python train.py --norm_place="peri" --positions="learned" --parallel_block=false --beta2=0.95 --weight_decay=0.17 --decay_fraction=0.915 --final_lr_fraction=0.0 --doc_mask=true --max_steps=6397
Each number is 200 + 40 x the weight over its row's rms, rounded and kept within 0 to 999. Layers, rows and columns count from 0. The size before them is the row's rms in percent of the matrix's.

# layer 2 attention value, 256x224, rms 0.0604, rows 125-153, columns 0-111
100,187,183,212,245,158,250,188,262,249,171,159,72,251,239,268,215,220,160,235,143,198,184,127,210,158,247,217,199,216,234,230,196,153,196,216,162,162,222,175,214,276,223,230,191,241,148,206,234,190,173,239,218,211,225,201,199,234,185,177,190,179,229,209,185,208,157,212,248,283,137,172,247,131,176,271,195,261,167,243,249,180,261,237,195,168,239,139,211,146,129,162,192,205,267,241,268,288,227,243,220,270,231,226,216,157,239,174,226,234,198,301,199
093,171,256,174,165,208,220,119,150,148,189,243,226,235,141,196,179,188,203,191,207,102,196,185,223,288,237,241,235,181,148,159,185,182,159,231,231,165,192,184,185,230,174,151,160,229,197,164,251,262,194,183,195,184,170,109,213,183,190,240,189,220,214,224,216,190,206,195,193,157,184,240,163,196,216,218,215,128,248,222,205,147,201,182,193,211,184,254,241,208,198,237,224,229,121,158,211,228,149,250,143,187,238,263,168,158,207,162,226,219,260,165,158
101,202,226,119,250,234,180,176,162,245,217,204,173,128,209,237,223,190,207,130,241,223,175,229,151,190,214,201,215,176,154,166,173,215,164,203,178,209,234,251,227,233,222,166,226,192,170,234,190,284,124,223,172,132,140,120,202,153,234,196,217,150,166,288,248,190,197,111,207,245,122,174,206,181,223,260,198,251,219,182,165,210,216,187,214,229,236,211,175,198,210,177,193,97,145,215,245,248,267,192,226,147,324,296,225,251,147,172,200,273,181,216,195
092,111,193,206,127,206,183,233,228,164,176,242,138,203,181,167,230,126,235,114,138,142,182,203,224,165,224,218,142,217,227,244,139,193,187,184,113,190,181,209,129,190,112,219,186,161,208,184,245,184,238,227,180,126,171,221,190,232,247,187,178,220,183,200,81,178,215,202,234,243,210,207,269,176,198,107,202,186,183,233,209,212,256,271,178,233,141,177,174,178,146,169,205,132,231,174,171,241,173,208,178,223,248,161,235,261,193,200,195,225,164,161,285
089,120,240,228,206,210,135,145,193,193,165,210,252,179,202,184,202,171,244,173,152,157,150,223,197,168,210,254,179,160,163,227,188,159,176,117,197,201,178,220,169,199,201,183,250,165,255,123,234,204,206,271,199,184,215,169,206,189,177,181,227,212,238,211,93,172,191,194,259,232,196,254,215,233,176,122,164,206,174,191,251,176,244,251,205,209,154,125,195,144,137,230,244,216,165,208,146,230,210,263,196,167,182,272,239,231,270,165,229,236,175,186,234
124,234,173,201,233,195,190,126,133,227,305,200,155,289,268,151,224,280,208,235,247,149,230,175,252,205,208,202,207,164,180,185,200,258,208,208,206,209,213,207,232,174,186,216,214,221,197,271,128,240,193,211,156,267,185,272,184,176,194,170,218,206,236,166,229,215,168,247,198,179,165,194,211,231,230,191,149,200,238,163,242,218,175,219,241,190,237,193,115,240,223,204,209,219,157,280,157,199,252,236,301,157,176,272,235,215,206,208,210,268,174,140,188
088,152,201,211,147,271,207,242,212,279,201,164,160,323,256,199,208,160,235,201,213,239,219,252,217,239,220,213,217,224,231,170,244,223,219,219,288,195,273,151,124,119,123,217,255,264,178,204,183,178,183,209,203,135,200,104,272,194,230,184,167,176,212,161,240,189,273,240,176,239,159,105,227,222,186,203,208,246,169,217,187,236,203,299,191,177,200,269,132,203,174,185,212,239,218,240,124,206,241,243,263,216,198,163,237,208,239,278,195,257,181,190,178
095,178,239,236,159,178,201,174,191,123,180,210,284,212,159,187,188,198,202,184,204,185,208,159,147,279,161,167,122,194,219,233,231,136,202,148,172,123,158,211,243,267,166,154,167,207,243,167,208,228,207,175,177,196,191,263,124,200,233,251,220,220,160,169,165,211,158,201,210,112,199,214,142,69,203,236,249,194,234,220,152,163,217,178,172,184,176,240,247,195,249,221,269,150,181,149,191,226,134,197,164,198,214,186,262,215,177,234,145,157,169,211,212
109,243,217,198,203,245,212,193,151,141,281,196,205,246,150,186,159,270,176,293,290,192,223,197,251,150,208,168,202,182,149,179,201,227,259,112,278,166,232,167,270,170,208,149,219,188,142,213,170,146,224,148,169,217,221,276,194,170,187,114,206,176,230,242,237,200,233,222,161,131,261,176,143,237,220,260,201,229,208,176,236,173,218,215,251,262,176,232,226,203,207,273,117,217,171,243,226,233,185,169,258,159,198,200,131,124,185,252,142,228,231,141,182
097,215,130,137,188,206,244,294,164,240,183,228,128,219,171,231,174,214,176,162,266,212,210,182,192,283,193,159,176,200,239,140,232,231,250,233,212,231,232,220,187,224,202,119,216,253,168,163,114,254,213,157,229,171,175,191,211,147,153,161,200,212,253,207,242,262,160,164,186,197,257,165,211,179,226,249,182,262,235,284,125,209,228,246,162,218,218,251,164,263,216,85,156,165,165,243,126,219,214,234,219,221,238,221,140,139,200,208,217,179,208,240,150
091,283,188,195,196,163,258,225,299,286,216,147,152,217,198,232,159,138,197,243,255,216,213,213,200,185,229,176,257,236,252,132,214,236,292,249,227,211,223,169,179,147,224,210,241,221,161,172,176,128,218,156,218,191,205,162,266,132,206,195,223,207,192,193,243,209,218,182,164,240,231,172,199,188,130,246,248,240,168,248,143,194,203,209,139,164,242,177,235,201,177,197,200,194,251,204,217,242,221,138,257,189,234,220,139,135,201,211,191,171,213,187,173
092,248,183,177,194,177,218,202,234,187,167,232,133,215,224,215,154,149,192,211,254,164,206,218,205,169,267,157,160,242,188,149,218,190,214,209,268,190,203,203,195,173,220,208,164,232,221,106,190,181,205,158,151,228,157,194,219,216,135,184,216,188,183,186,180,175,222,193,136,150,208,202,252,234,120,210,288,242,150,220,215,205,152,169,182,214,189,232,240,280,233,253,243,158,228,210,255,208,224,176,263,212,154,157,190,136,206,234,152,172,210,148,215
090,234,173,177,168,216,278,245,193,195,188,203,177,157,198,240,165,214,195,216,272,245,197,243,184,242,258,103,244,246,182,123,182,295,263,139,275,231,200,178,187,160,194,184,196,217,189,139,144,142,211,177,208,101,253,199,248,106,208,156,204,188,212,209,246,181,174,195,176,227,241,142,235,236,176,262,205,298,144,225,213,220,173,235,194,171,198,252,217,223,160,195,206,230,195,208,236,229,241,167,247,183,175,179,124,127,226,236,153,175,180,157,137
096,204,162,225,219,194,212,196,243,225,192,170,173,123,218,163,262,185,190,133,113,200,147,169,104,187,172,214,192,204,186,181,174,164,222,219,106,166,189,245,208,193,177,214,155,225,243,195,253,290,270,269,213,203,194,120,164,223,224,235,220,237,156,216,155,260,177,111,267,171,139,247,157,213,225,150,207,135,211,187,198,223,223,173,213,142,224,238,253,183,204,231,161,142,225,190,270,113,181,219,148,187,208,180,249,223,156,219,188,181,232,183,216
097,150,246,179,178,199,178,199,233,215,235,223,216,266,261,220,218,179,272,269,241,214,236,240,215,203,223,170,239,206,221,210,207,314,181,198,241,204,130,153,144,193,143,198,244,195,189,155,170,159,173,263,262,207,172,196,250,190,248,162,288,162,288,205,188,125,210,230,163,258,232,168,256,172,148,143,130,208,170,252,260,188,239,245,192,187,216,210,178,191,211,185,190,174,152,238,154,244,200,194,236,158,203,252,184,194,238,153,205,241,171,132,249
095,212,216,268,206,198,176,172,120,153,214,200,188,204,239,184,189,206,161,183,208,139,182,170,142,169,151,199,191,144,182,158,233,157,187,186,114,126,219,250,252,229,243,225,145,211,213,218,214,201,225,168,150,167,182,247,125,240,224,239,203,165,128,167,209,209,209,237,215,88,137,214,102,211,178,189,236,159,276,118,170,161,180,166,221,211,156,212,237,165,221,274,236,216,204,189,239,191,158,170,201,199,147,150,295,240,151,210,90,191,180,160,199
107,217,195,163,242,203,215,175,139,144,248,203,243,195,130,224,175,316,195,217,259,169,242,175,242,248,195,187,191,173,166,212,175,205,241,208,255,215,204,147,280,208,190,158,206,199,146,210,193,232,174,140,154,178,184,268,169,193,121,148,224,190,206,267,247,239,174,242,177,159,238,215,153,210,209,222,150,274,173,187,195,173,249,230,236,241,229,253,151,224,169,131,142,194,147,194,148,221,227,216,204,188,176,255,50,160,168,150,155,210,209,182,137
091,277,184,189,235,197,259,261,238,249,199,200,194,266,210,245,157,170,237,201,190,228,211,219,184,254,235,157,234,242,246,225,239,267,163,308,260,190,191,184,173,160,222,197,217,230,193,158,107,241,156,166,210,203,195,216,196,197,172,237,209,168,199,167,262,197,240,180,187,214,223,96,235,185,153,237,209,220,172,136,170,233,165,152,140,136,233,249,264,204,133,193,211,259,186,222,215,197,156,160,222,222,188,186,206,166,219,193,238,129,158,248,147
103,156,163,222,232,211,179,178,168,156,144,175,200,120,163,215,225,234,179,216,112,188,175,214,167,181,245,243,191,265,172,156,243,132,152,220,168,162,217,174,179,203,171,183,132,192,246,162,235,240,213,226,173,214,207,176,190,219,247,228,130,239,159,202,198,215,203,185,275,207,152,219,190,233,107,179,214,160,135,253,235,207,160,116,196,187,151,151,274,181,170,217,247,236,241,140,228,161,145,190,146,209,150,122,164,215,199,162,212,168,231,156,173
102,199,220,162,198,205,211,247,223,254,228,147,197,263,229,220,207,178,197,265,208,257,260,208,199,235,167,200,243,184,257,211,192,292,230,197,238,273,185,151,164,213,174,216,289,193,152,182,160,157,147,197,267,149,178,190,277,218,193,168,208,177,258,179,205,196,155,254,142,277,300,195,225,226,148,225,163,250,119,233,241,161,265,264,199,209,271,164,214,216,126,166,213,155,188,189,165,255,221,235,206,138,244,256,135,198,266,189,156,248,147,159,235
115,203,217,125,250,203,198,233,211,199,138,204,227,235,244,234,182,78,191,190,226,275,237,202,142,140,213,242,177,148,192,213,197,196,197,224,186,180,183,216,182,253,201,292,147,226,205,146,254,212,145,223,236,286,244,191,149,166,197,214,197,209,182,269,160,205,184,216,249,212,222,273,174,102,186,226,250,173,198,284,167,143,242,118,190,184,207,109,258,169,207,223,258,155,238,162,266,205,254,164,164,154,237,204,217,237,199,195,176,145,196,210,270
091,219,155,174,263,198,250,250,237,308,204,197,162,261,207,213,136,174,176,207,213,230,242,229,214,244,184,117,217,238,272,144,172,282,257,228,254,273,209,171,143,171,144,200,274,222,129,223,131,110,179,182,173,152,194,218,256,160,191,189,203,205,269,190,250,202,244,189,188,198,254,183,197,171,190,217,195,239,214,192,227,223,222,236,140,208,220,223,184,217,210,179,185,184,199,258,160,277,228,161,244,238,207,234,153,128,189,237,189,207,224,190,245
096,244,198,226,213,188,207,272,232,269,172,193,172,242,209,223,190,223,243,180,253,237,203,179,199,293,231,196,210,173,268,185,187,200,223,313,175,212,205,252,208,224,207,210,220,279,130,260,143,203,198,171,259,197,195,239,216,193,123,212,228,208,221,161,185,196,169,180,159,199,225,188,186,150,227,227,220,218,246,210,189,187,208,208,163,156,240,207,180,206,199,114,258,202,244,279,224,213,251,200,241,163,210,274,244,165,195,237,237,191,151,206,175
102,187,212,173,257,205,121,168,195,241,240,180,228,243,246,175,179,120,235,231,206,189,261,255,200,129,209,202,184,193,144,229,194,315,167,144,249,256,129,163,131,221,193,212,184,201,203,150,179,169,151,268,204,263,186,195,248,212,197,129,222,194,225,212,147,167,184,203,174,203,220,226,236,211,159,187,234,173,172,223,268,170,218,250,217,237,257,162,158,256,192,220,200,188,153,213,196,239,269,215,197,104,209,246,164,182,221,152,170,209,197,151,292
113,231,196,206,165,181,231,282,297,244,135,248,114,190,170,141,220,124,242,126,205,261,218,226,180,173,196,194,215,256,279,260,186,156,228,178,162,143,185,230,149,211,207,217,213,208,166,144,183,249,205,240,217,211,215,182,216,187,237,278,210,244,193,126,191,191,204,151,174,220,239,184,181,162,156,176,202,240,214,302,170,222,211,207,158,152,192,218,244,161,237,171,185,157,243,131,200,200,146,163,145,229,202,169,223,216,191,263,196,156,181,239,219
094,218,230,239,209,181,181,179,263,227,189,211,198,191,251,196,217,119,160,178,185,228,179,224,242,144,284,256,127,135,195,204,206,192,240,181,159,164,245,232,223,162,195,280,192,200,176,160,197,199,192,214,185,274,246,138,167,164,230,219,199,213,199,162,123,150,215,265,157,167,192,185,187,143,247,209,249,192,240,232,209,237,197,181,140,125,164,152,232,167,246,238,249,164,299,174,272,218,251,224,198,257,180,182,273,229,192,262,211,114,180,152,249
096,207,188,212,129,203,208,202,284,268,193,217,210,166,303,178,215,189,254,180,225,170,213,277,271,226,269,204,168,197,223,197,189,242,203,194,117,188,192,224,131,180,160,283,239,159,152,225,148,281,246,273,244,222,184,139,224,180,200,205,211,196,252,136,147,191,191,201,142,171,183,158,259,123,190,187,192,212,245,270,200,234,250,240,203,189,236,177,202,213,206,205,188,146,196,217,192,267,273,254,225,216,209,216,271,222,200,254,268,219,185,162,256
092,130,206,240,222,177,153,168,96,162,129,158,203,175,192,182,208,231,161,199,134,189,154,225,156,164,198,230,211,222,133,178,208,173,142,163,191,205,217,211,236,170,241,194,137,229,246,230,262,147,254,170,194,200,202,201,214,213,241,207,163,167,138,189,212,163,267,137,282,209,128,178,225,229,195,164,214,137,210,133,165,181,141,195,256,168,139,157,250,164,220,281,216,256,151,204,239,211,152,202,233,210,133,120,251,218,167,189,172,168,200,193,205
092,172,217,212,213,208,103,163,178,202,262,212,269,218,277,189,201,208,225,201,137,137,218,192,276,140,168,259,189,175,171,242,246,138,158,162,176,191,238,209,238,179,187,151,280,218,177,214,204,182,264,185,195,285,214,94,176,244,232,197,181,171,222,178,139,183,222,170,206,191,145,212,219,195,269,158,156,115,259,206,206,227,236,245,249,208,204,140,146,203,234,247,183,206,180,244,157,226,194,244,163,222,149,258,282,289,190,176,226,260,185,183,232